Weights of a small transformer language model: rotary positions.
Each number is 50 + 15 x the weight over its row's rms, rounded and kept within 0 to 99. Layers, rows and columns count from 0. The size before them is the row's rms in percent of the matrix's.

# k: layer 3 attention key, 128x128, rms 0.0505, rows 100-124, columns 64-127
# q: layer 3 attention query, 128x128, rms 0.051, rows 101-124, columns 64-127
k100 089:58 32 71 63 59 39 57 50 53 47 55 56 16 48 57 33 42 24 49 55 51 46 85 55 54 50 21 49 56 44 53 56 86 73 64 58 79 73 63 54 67 45 46 54 60 24 46 74 63 40 60 63 39 51 19 59 43 67 31 58 34 54 55 60
q101 081:38 79 41 59 37 37 46 41 52 56 29 55 38 49 37 80 65 56 27 52 34 33 28 29 35 74 63 54 43 52 67 49 38 40 36 63 46 78 27 68 41 34 71 59 46 39 39 48 47 64 44 58 61 52 56 50 64 17 60 73 45 39 61 59
k101 087:65 33 35 15 76 43 33 42 37 44 54 52 86 49 63 37 64 44 62 67 75 35 40 65 81 45 74 72 51 58 35 38 79 43 64 26 40 45 41 45 45 70 51 41 26 50 52 58 32 25 53 54 59 47 46 61 35 72 32 70 46 83 14 38
q102 093:61 38 71 28 41 44 84 43 52 62 43 42 59 59 61 18 41 53 63 63 56 36 39 48 41 37 54 51 74 49 59 44 37 74 48 42 71 59 36 44 53 56 36 44 88 27 68 44 48 54 64 40 41 48 49 21 54 61 62 28 41 81 53 39
k102 092:37 62 33 67 30 48 59 71 19 56 37 86 48 30 50 62 54 33 49 57 33 63 28 54 32 43 32 55 35 58 51 70 25 63 64 40 46 78 47 29 30 54 37 63 31 59 75 52 74 62 29 48 52 37 20 42 50 46 31 61 31 60 42 61
q103 089:48 57 61 54 50 60 41 51 66 52 50 51 44 29 42 48 54 46 56 47 49 42 39 17 28 62 41 19 56 75 35 37 72 66 61 39 46 44 72 25 36 48 74 21 55 85 85 38 43 25 47 47 49 27 26 57 48 33 68 42 45 24 49 63
k103 089:64 37 43 46 57 51 45 55 52 73 74 55 65 16 55 45 45 68 57 40 71 33 41 60 52 37 28 70 46 46 50 30 57 54 57 58 39 39 64 45 58 56 30 32 65 37 52 42 60 54 37 72 63 54 65 68 57 74 35 41 64 78 29 45
q104 092:40 70 59 75 58 47 50 71 21 41 37 46 45 64 43 69 13 49 41 57 24 37 90 58 46 86 45 87 12 62 39 43 64 73 52 50 52 77 38 48 54 30 64 61 65 62 41 57 33 55 50 35 38 53 45 56 49 58 38 45 70 31 54 62
k104 092:51 26 14 43 50 78 29 51 55 78 52 41 39 62 56 62 52 26 48 43 55 52 49 69 45 56 62 54 19 26 75 48 34 27 36 35 42 66 36 47 83 60 64 57 79 48 26 48 38 49 30 54 53 53 88 25 64 46 61 46 59 37 56 50
q105 082:47 35 60 69 50 46 82 56 58 43 12 48 58 68 53 48 56 56 44 68 36 84 58 48 64 38 15 47 49 45 49 73 55 52 46 57 56 43 44 30 63 57 42 60 41 42 88 36 50 73 74 50 35 35 29 72 37 43 64 34 24 58 56 63
k105 086:58 53 41 66 47 55 33 56 68 56 34 38 41 39 21 26 59 72 47 58 69 52 38 58 43 42 26 50 55 40 25 69 52 27 44 43 47 13 39 49 33 57 52 61 64 65 53 30 33 63 51 48 58 58 57 61 57 41 19 59 70 48 61 45
q106 093:46 36 41 65 20 71 57 58 46 39 12 45 46 64 90 29 33 59 50 53 20 48 45 54 40 53 30 40 69 46 30 41 42 56 44 46 57 01 65 28 66 47 14 36 76 32 58 59 30 49 78 35 55 48 69 52 62 48 56 45 38 65 62 56
k106 090:39 63 29 51 51 39 72 51 48 62 20 54 49 63 39 33 35 39 50 85 55 48 22 44 47 67 35 37 37 55 37 64 49 71 64 55 63 33 32 39 43 53 50 65 49 48 55 11 74 55 51 45 60 39 00 50 46 68 28 31 63 67 89 46
q107 102:33 58 43 40 33 52 35 19 21 21 45 66 41 52 68 20 42 69 60 45 51 36 66 70 41 66 36 41 83 90 16 56 51 26 39 55 14 42 46 29 50 49 60 39 51 62 34 71 62 47 71 56 40 67 44 64 71 47 32 53 58 61 70 61
k107 095:62 67 35 36 66 38 41 46 67 45 52 56 35 67 53 48 69 17 43 61 63 31 42 66 58 39 54 48 36 67 44 08 54 77 43 55 40 57 30 57 72 49 58 50 44 45 68 59 32 58 74 40 69 19 74 46 48 47 54 76 36 32 77 47
q108 094:30 25 75 49 81 43 71 75 09 61 36 71 44 61 70 29 18 58 35 64 42 46 52 65 31 73 49 30 59 38 40 60 74 51 29 46 55 37 43 47 32 65 06 47 45 76 64 31 49 33 49 51 53 59 40 62 62 42 53 18 46 77 45 30
k108 095:35 21 25 51 34 31 49 53 60 34 52 49 60 31 76 27 57 76 57 22 38 56 15 51 47 79 24 46 53 35 67 61 45 63 53 67 57 54 51 60 38 65 80 46 22 71 60 49 41 30 67 71 53 29 57 54 35 36 54 48 48 37 63 60
q109 091:58 76 53 60 52 35 42 51 54 56 44 41 42 39 35 59 65 64 32 52 63 44 51 50 48 42 52 41 39 33 70 61 36 63 11 90 54 52 55 64 52 22 58 41 22 31 45 22 41 24 34 53 57 33 36 50 47 37 48 72 41 86 21 44
k109 091:33 72 48 80 61 74 68 41 25 47 29 72 69 58 48 30 32 55 61 42 21 62 49 46 27 46 62 32 61 59 66 61 68 48 40 17 49 59 58 54 59 65 19 70 58 56 53 53 34 62 65 32 68 48 41 39 66 54 69 46 55 06 55 47
q110 086:48 41 29 48 53 61 63 55 42 69 47 45 61 39 70 39 51 69 63 72 46 37 49 55 39 29 63 30 43 19 52 47 52 49 58 35 64 40 43 48 70 37 11 53 61 57 39 60 74 49 49 66 40 62 42 54 85 36 20 33 79 62 36 49
k110 094:35 85 28 56 53 31 52 48 52 51 42 46 45 80 54 29 29 39 35 23 18 63 47 37 40 55 53 60 47 51 48 49 35 54 29 45 67 29 37 53 60 54 47 49 62 52 49 48 49 35 50 43 38 44 73 38 50 27 73 37 60 26 76 29
q111 104:54 57 53 64 39 25 39 36 24 27 62 63 54 67 25 43 90 64 38 49 62 50 48 50 52 32 47 86 34 66 60 57 41 42 56 81 53 61 43 55 42 18 35 27 61 73 35 71 62 44 56 60 30 65 58 61 57 56 50 53 67 43 51 45
k111 106:36 63 56 64 63 63 57 67 64 40 52 41 38 58 36 77 39 31 44 58 64 69 64 70 48 36 61 52 17 36 45 41 56 33 48 42 44 62 24 47 27 32 52 43 55 39 64 31 39 44 43 34 34 56 50 82 35 37 49 53 34 45 34 75
q112 085:00 43 34 31 57 25 50 69 27 82 45 51 23 53 36 56 39 61 37 48 57 44 40 41 26 54 40 59 53 32 45 53 45 41 63 38 49 55 53 47 38 86 54 57 39 74 71 52 80 69 36 51 51 56 63 52 57 84 38 36 75 27 59 74
k112 099:11 38 42 54 50 32 50 68 41 78 52 57 08 55 69 55 42 50 65 35 44 50 37 85 57 53 70 40 46 29 54 48 77 45 69 40 56 42 39 38 57 85 59 56 62 37 84 75 51 52 56 31 29 58 49 48 27 64 78 31 29 38 62 26
q113 096:65 76 52 70 40 40 53 36 53 54 54 41 45 70 32 54 62 34 53 42 52 48 26 18 21 48 44 55 36 77 50 27 56 25 45 41 71 47 60 42 41 40 37 35 38 62 51 33 49 32 70 47 19 29 30 56 30 34 51 49 48 34 43 58
k113 101:54 39 45 33 65 52 43 64 31 45 49 40 65 56 45 57 66 63 49 56 37 55 24 53 48 27 63 34 56 28 24 32 48 51 50 45 35 38 36 30 54 76 01 56 54 42 62 49 41 54 25 57 58 70 66 47 51 61 59 18 56 69 09 52
q114 093:40 48 58 56 57 35 67 53 28 57 14 46 51 48 58 65 21 42 47 55 30 58 51 33 59 52 43 68 42 76 67 33 56 47 62 68 61 68 37 30 56 43 40 45 28 60 72 62 35 56 67 49 28 35 28 74 46 55 49 64 42 70 80 73
k114 091:67 69 72 57 58 66 65 43 43 52 44 45 72 32 54 74 49 58 63 58 66 49 69 56 68 54 76 65 70 35 35 63 44 50 37 33 30 62 27 58 63 48 19 39 53 48 53 75 25 56 29 49 56 63 60 41 43 39 74 69 43 66 44 55
q115 094:40 49 45 93 51 36 44 74 43 37 43 57 43 34 58 28 32 67 61 28 52 49 36 49 38 41 43 35 52 42 61 82 28 70 41 25 28 48 54 57 61 46 49 54 46 34 37 45 60 56 61 44 40 50 39 57 91 53 48 53 74 67 68 59
k115 095:38 85 38 58 55 39 35 52 32 40 60 43 48 53 38 27 59 35 55 28 59 69 40 70 51 47 30 37 26 65 49 38 58 75 54 60 72 61 57 56 44 51 56 72 74 37 57 53 58 43 55 36 29 49 48 45 53 39 42 89 54 80 54 28
q116 089:29 73 56 60 24 89 51 55 28 52 55 52 41 66 61 21 45 58 42 42 73 58 72 62 59 49 35 68 60 47 39 69 87 46 42 49 45 54 62 66 59 64 64 36 64 63 33 62 19 43 50 31 60 65 62 33 38 41 51 51 45 33 69 41
k116 091:54 28 25 47 31 48 46 36 35 39 64 31 22 35 57 35 37 55 71 42 58 55 48 59 50 57 67 38 38 33 51 64 42 55 31 41 38 74 52 50 70 42 44 61 42 59 62 44 45 49 37 79 52 21 47 21 49 60 49 40 32 35 55 57
q117 094:49 55 65 55 57 45 63 37 43 38 33 50 44 50 52 68 55 58 96 44 34 41 34 72 46 49 40 66 60 59 59 69 59 46 29 50 52 53 40 56 32 56 56 34 33 46 43 39 49 61 40 46 31 51 55 38 39 48 67 16 39 44 70 56
k117 099:36 13 42 72 53 70 61 57 56 33 58 37 31 73 32 66 65 58 54 52 62 52 65 44 71 47 42 45 45 69 43 48 54 44 33 42 29 56 14 61 44 52 27 59 53 56 65 45 64 67 48 29 34 58 51 60 46 65 55 59 33 68 32 60
q118 093:45 54 55 32 70 36 24 43 43 63 37 45 61 45 60 35 83 56 30 21 83 54 17 35 41 31 82 57 51 57 48 65 45 59 37 58 51 58 57 39 59 34 47 39 66 64 25 49 72 46 42 60 46 64 56 57 43 44 68 63 34 26 49 57
k118 089:51 55 50 67 65 57 38 43 81 70 47 51 62 20 71 23 64 37 73 52 33 21 79 20 35 68 45 40 42 50 47 47 92 58 57 32 38 29 28 71 49 48 62 41 44 47 49 74 45 47 39 70 72 57 65 54 53 32 78 46 72 66 40 43
q119 091:50 56 42 23 64 76 48 59 49 47 29 45 30 60 49 49 66 68 69 50 45 61 41 63 50 55 48 63 31 41 50 31 53 61 55 69 41 50 44 70 64 67 39 57 68 47 38 38 35 43 65 46 58 37 27 57 69 36 66 52 15 40 68 65
k119 094:69 57 47 47 80 47 70 35 72 34 66 65 76 54 41 69 63 68 37 39 46 47 57 66 70 67 46 16 60 56 45 42 48 56 74 53 18 65 57 49 50 27 29 30 57 43 45 49 56 63 49 44 46 44 66 60 64 78 32 56 41 39 57 42
q120 096:58 46 59 57 65 31 32 54 41 44 46 56 52 27 40 39 33 49 37 44 53 42 48 59 46 59 50 71 65 37 47 32 39 41 63 54 42 43 47 65 55 52 83 21 35 82 38 30 73 18 65 39 54 62 42 42 54 69 32 45 19 11 38 39
k120 101:56 51 58 52 40 59 40 39 43 56 53 54 61 68 57 70 49 67 40 50 44 38 72 53 48 57 60 81 74 30 57 40 58 63 54 20 53 36 66 48 55 15 60 53 72 38 74 77 49 45 46 35 71 49 31 63 35 64 38 72 43 59 40 42
q121 093:37 48 64 42 45 61 37 54 43 34 47 60 56 43 59 69 62 67 60 50 47 55 44 36 34 41 24 19 15 48 74 67 57 71 42 39 54 58 52 55 36 62 32 24 77 50 28 48 57 26 73 65 67 48 68 41 78 68 61 65 44 54 47 52
k121 096:34 68 30 60 45 29 63 48 33 47 51 64 80 50 40 54 20 43 53 47 51 48 31 52 73 77 57 39 30 27 67 57 41 32 36 59 44 77 47 59 40 37 43 70 49 36 60 69 44 25 49 84 48 69 33 61 30 42 30 40 43 41 37 09
q122 092:40 55 38 21 31 42 57 99 23 40 55 59 72 39 59 66 43 48 31 10 14 53 48 58 47 45 28 48 23 46 35 41 32 50 67 42 39 66 53 43 40 61 37 39 69 46 61 40 44 90 50 27 68 47 43 54 52 39 35 57 54 51 50 82
k122 098:29 42 68 36 27 39 57 36 35 53 57 36 60 46 28 41 70 70 59 33 50 60 54 58 55 37 45 44 17 60 39 44 56 08 43 45 45 39 77 68 59 23 41 10 59 55 59 32 25 39 24 59 44 30 60 60 24 40 52 24 60 31 32 49
q123 097:40 63 23 63 38 65 37 60 68 50 62 70 50 27 57 45 54 58 71 56 37 50 39 36 60 46 51 66 73 43 56 58 64 78 26 38 57 85 30 71 53 81 50 30 43 72 64 57 41 48 45 61 27 48 60 43 24 75 37 13 55 62 45 75
k123 099:72 68 33 27 51 51 54 57 62 43 64 55 76 38 54 49 36 62 65 63 57 44 62 48 71 45 60 61 41 70 45 42 24 38 65 59 34 62 54 51 61 69 48 63 41 17 41 47 65 79 67 47 50 59 66 74 35 27 39 80 42 45 20 43
q124 102:34 28 39 32 77 61 73 44 54 42 38 59 46 44 09 28 48 30 63 71 52 32 50 38 39 38 68 44 53 40 72 52 35 42 53 59 86 43 33 73 52 60 40 61 46 62 63 47 41 27 48 37 41 71 43 42 31 58 55 43 60 06 63 32
k124 097:47 23 24 45 32 57 45 59 41 55 73 75 41 46 69 47 58 54 43 49 50 53 73 50 36 46 32 57 44 40 53 57 34 73 54 71 47 46 48 18 83 01 52 41 72 28 29 48 35 48 43 27 30 56 75 41 42 69 41 65 39 71 63 64